python train.py --num_hidden_layers=12 --hidden_size=96 --num_attention_heads=6 --num_key_value_heads=6 --head_dim=32 --intermediate_size=384 --vocab_size=8192 --hidden_act="gelu" --norm="layernorm" --norm_place="pre" --norm_eps=1e-05 --positions="learned" --qk_norm=false --attn_scale=0.177 --bias="none" --tie_word_embeddings=true --parallel_block=false --init="uniform" --init_std_qkv=0.0664 --init_std_o=0.0825 --init_std_up=0.0951 --init_std_down=0.0951 --optimizer="soap_variant" --learning_rate=0.00316 --weight_decay=0.0 --lr_head=0.00737 --warmup_steps=200 --schedule="wsd" --decay_fraction=1.0 --decay_shape="linear" --final_lr_fraction=0.0 --batch_tokens=[8192, 16384] --max_seq_len=256 --doc_mask=true --train_tokens=97130000 --max_steps=8484 --dataset="wikipedia_en"
Each number is 128 + 24 x the weight over its row's rms, rounded and kept within 0 to 255. Layers, rows and columns count from 0. Numbers have three digits each. The size before them is the row's rms in percent of the matrix's.

# q: layer 6 attention query, 192x96, rms 0.0666, rows 125-127, columns 0-95
# k: layer 6 attention key, 192x96, rms 0.0668, rows 125-127, columns 0-95
# v: layer 6 attention value, 192x96, rms 0.0662, rows 96-106, columns 0-95
# o: layer 6 attention output (transposed), 192x96, rms 0.0828, rows 96-106, columns 0-95
q125 071:141110102141124186116095131097167140146144133154150119125159123159132116154131132121094129096158124104154104117140092110103164165151163122119149121105162085148111117189132104125154134178147140100123109143128145091141142159114102138095148125145103133132136145125129125187129135184167139100
k125 078:151124077133113133123112123082167126128151134126170159129107087090146184165121131143099106116130102141150099125114113164112149140137099125107132147106070126126143162157079111142080108122112159152101118108084121104129158116118123139088138137128129138141137137118144112159107091175162145127
q126 070:097136106104111131142141149117142155140190163145141154163107105155057113135113150127135090117151113113165100110101090136109148134120130128129101139168151083120097125122132135111137147133136093126121172143155122101109147093138087148056123131105136117130073109111153149118127129125113149140
k126 077:117124096120141138130141143132133156136182154138111185120102135104114140145139106164140115126117169138122132119115114127119133106142153113144102154109125102121158125159169171078114139116097123131131098129132077078125176098151127160091092129149146120151099108147109081173140111140109075139
q127 080:165085108160097138111127144127118118126152181156101115150139108132130147126170079117099140101112129109111059097118098142160113112128148112105118135127120136151184126121123123100098136133113156131158140149174149147157133093106126157138132141169090125119145140112168112104154134082168139137
k127 086:143119132143103119129110089072119127111133165131098140130161112137138100128146100084140151129102119088125140123102094096167108154080114094124116155102135148127145111076120163141109153150116162112124142141130147110163092165123083137091113116119134121144143132147127091150158148182114179133
v96 108:136098115194131098183111161101109109139145112121112116108113132116111156099141113118099140089097097137161131130140124185159130110146118151156154092150122128103112162143103143150150090119135124113108150173163137146124112111129108118124079137100144127122091081155092121160163135110135135150
o96 111:146163133101154144106151129111132126097106140145118146126093129144113114151124073121131139164127142133123156155101124100116118126126149134152081148154117138177142129132155071133115119116113149156163118096119163165183152142144124092171148147141085172107126128149116135092073105105142095147
v97 100:143147112121102121155123118142132158144152134089162130139123115151129094128162168088133147083149138060144113148127121116118097120120121133140108095180085135126114156095150159136144128152090157123079164138106135129147136142149127115166133123103125156186106110125116131110110144180090159135
o97 101:145118113132126113146142138148119118159116152126115150098135111128167155080108138123135103139098127117093157121121146136127122110114131128125144133106111115162111144154121097111116149109111137154108158102152137093119145142100142176151177083157084124078131175148193141173165138101095087159
v98 108:144094168073114106141097164101130112107106152148159090146155141100155114088107137129145158108119155164125126138168147096114122143122112165144138085136139131134125126097123144137134171162102111137126126104142119081133139120150077165077153164142136118137136140155099159111164158139129102149
o98 104:111146104136152172119126089134082127161136140108154165114152116123154139129134096107119077149149145089137125178125138109128137130119121117081144134156115093129136102148099112076133099105095093157130145166145129099102113124096156106150101101095136098108101128085106118138128125085161146095
v99 095:057109106117116100144131103158113093165070137118109144124168136129120131146113119149117119101134136118097189118123150153095121096121104111150169151143131128157139103056188134150094115158132127093110130117121146113151121165169125128124101143117129104122150111134152137147156137144129120139
o99 097:154098121118126139115122138135161148132136168150138110154120114106150147129140125119068104161136146159122139176153139103098081131127147143097101085145091095132107131158132121159133122114117093106117141087133132116175101139100101196114095118122121112140144141099125129123173079153108169141
v100 102:124156166117147118160152179105083132124099153113109090119090131123113129132098124123117077121141115137160103111097121144115146116165145146125168139151116152124159132127166119139115109125138146176132134072159131138102139130088148149108117148084137179139166136133107103162133088138110078118
o100 109:162103088122125148120128115136121105093145149139110158131161102123152110126153142118139190164105130150103147104179172091137109145078129108158116127141148126111119121112102133171120124151099171112108190147126141091152108146123142150118134091122077126105105104122127139098154123122146171122
v101 100:073137111105099086165108132136126126132122096129098129155176115134131091129125136154103133129164149129152130118151160172169140110140130117113061104093131104148179130130144151106092129114109161166136168113146126114109086132133142134122117121168128130142165139136153126113135174145133158176
o101 103:138119146115165117087140101142137123136132154189151079151101122172132138109126148109130102097097152109125146153113124108148067147104089093145151177151128124132118124125099108131132129118167109119146102134108132113165166088110134143134118130073100150143122092109118123146159091164115159132
v102 083:158143115098136171121164153120133156121140156137074159169148152083108128133127111143115133146114093117169096158133133129131103090138129129084121161127127112149115100142153084133139136129152098150125109095127155116150095160141103094147093126142106106129072139102143144172149151126169144091
o102 080:119125125145157099174124092145153092151135150136138144126192105134107123126196117097146103123121157122098164103147149114135141164110132134161113108147105125115111151133107172115109129126143113098124156163151135129115143090131131165136186129133137172128174135174075123120122099128145116144
v103 105:156096160150087154124094119140165151133152154085130082102090141133117131109126183091142138115137129117102152122097146157108130123107084110107125107147170153115151146133095119149152111147123121154156136089134112150164128131128161113143118128140133148086107088068157115116123161158148109147
o103 090:135140110134135135106184151080115201134114150124157153162142140113108127114114111153136150142143122134144091124118127117132106127109167173135152135130126101136130100158150164157135164115109142176132086157111126144113162098127143163145150135184132116109135149163110155131140093116099113181
v104 094:124132143104177092140163116114086108125117132160139157160131102123118151163139156086157134160195128107148151129150101162148127150116113108138087173121132118165121139104081134123134129127128148209115128125128123148110095126134123160114150133137166108101089153114138121134149093126121145112
o104 090:127142128149129136111126142113123144175131097122090119133118139141124144171095064146172096106067092147093123150116146138106157131124112122109162108159142131094184117154126174128131158139111133100111131128153168081135155133162155094125132142136115161160152105124121153119148121163146126098
v105 105:132148087147169125134149176130106129093135085097160133144135102127143122129118131129175106141159087117091195131113142131127088121112136121132109122121118122106104143150129118136082103120128151128145140111095098097094134182119135113135149143176047127099135106137148138130116098132102127134
o105 110:102112132120107122095120138094167154141157125133082123110089146142137117128101127132064112113105154130139072106168067121152152123149140122100147111099129152135137185101120132139112117097133142119129167128138140135142138106155177097126150140072137131125146138081169116135138134130087126143
v106 093:093158121090133092097134115113131137155153099146142140114119110104131143152163169133109127170126101148110114121145125101120187129094149151067139119116096109140150180174158100146137100160143118111124131116116119122136157139143129104146108106114116106141159075091124127124161087139177122139
o106 087:127086153152110163112150121135129136084123150150110153179133125176141095161154097130147129084119138116139145145124088107138105134146102147160126100138129116117103117106140156096112113159113153169120157067134135095132122131143116147102193135125089129106105130116143111130117126129063141096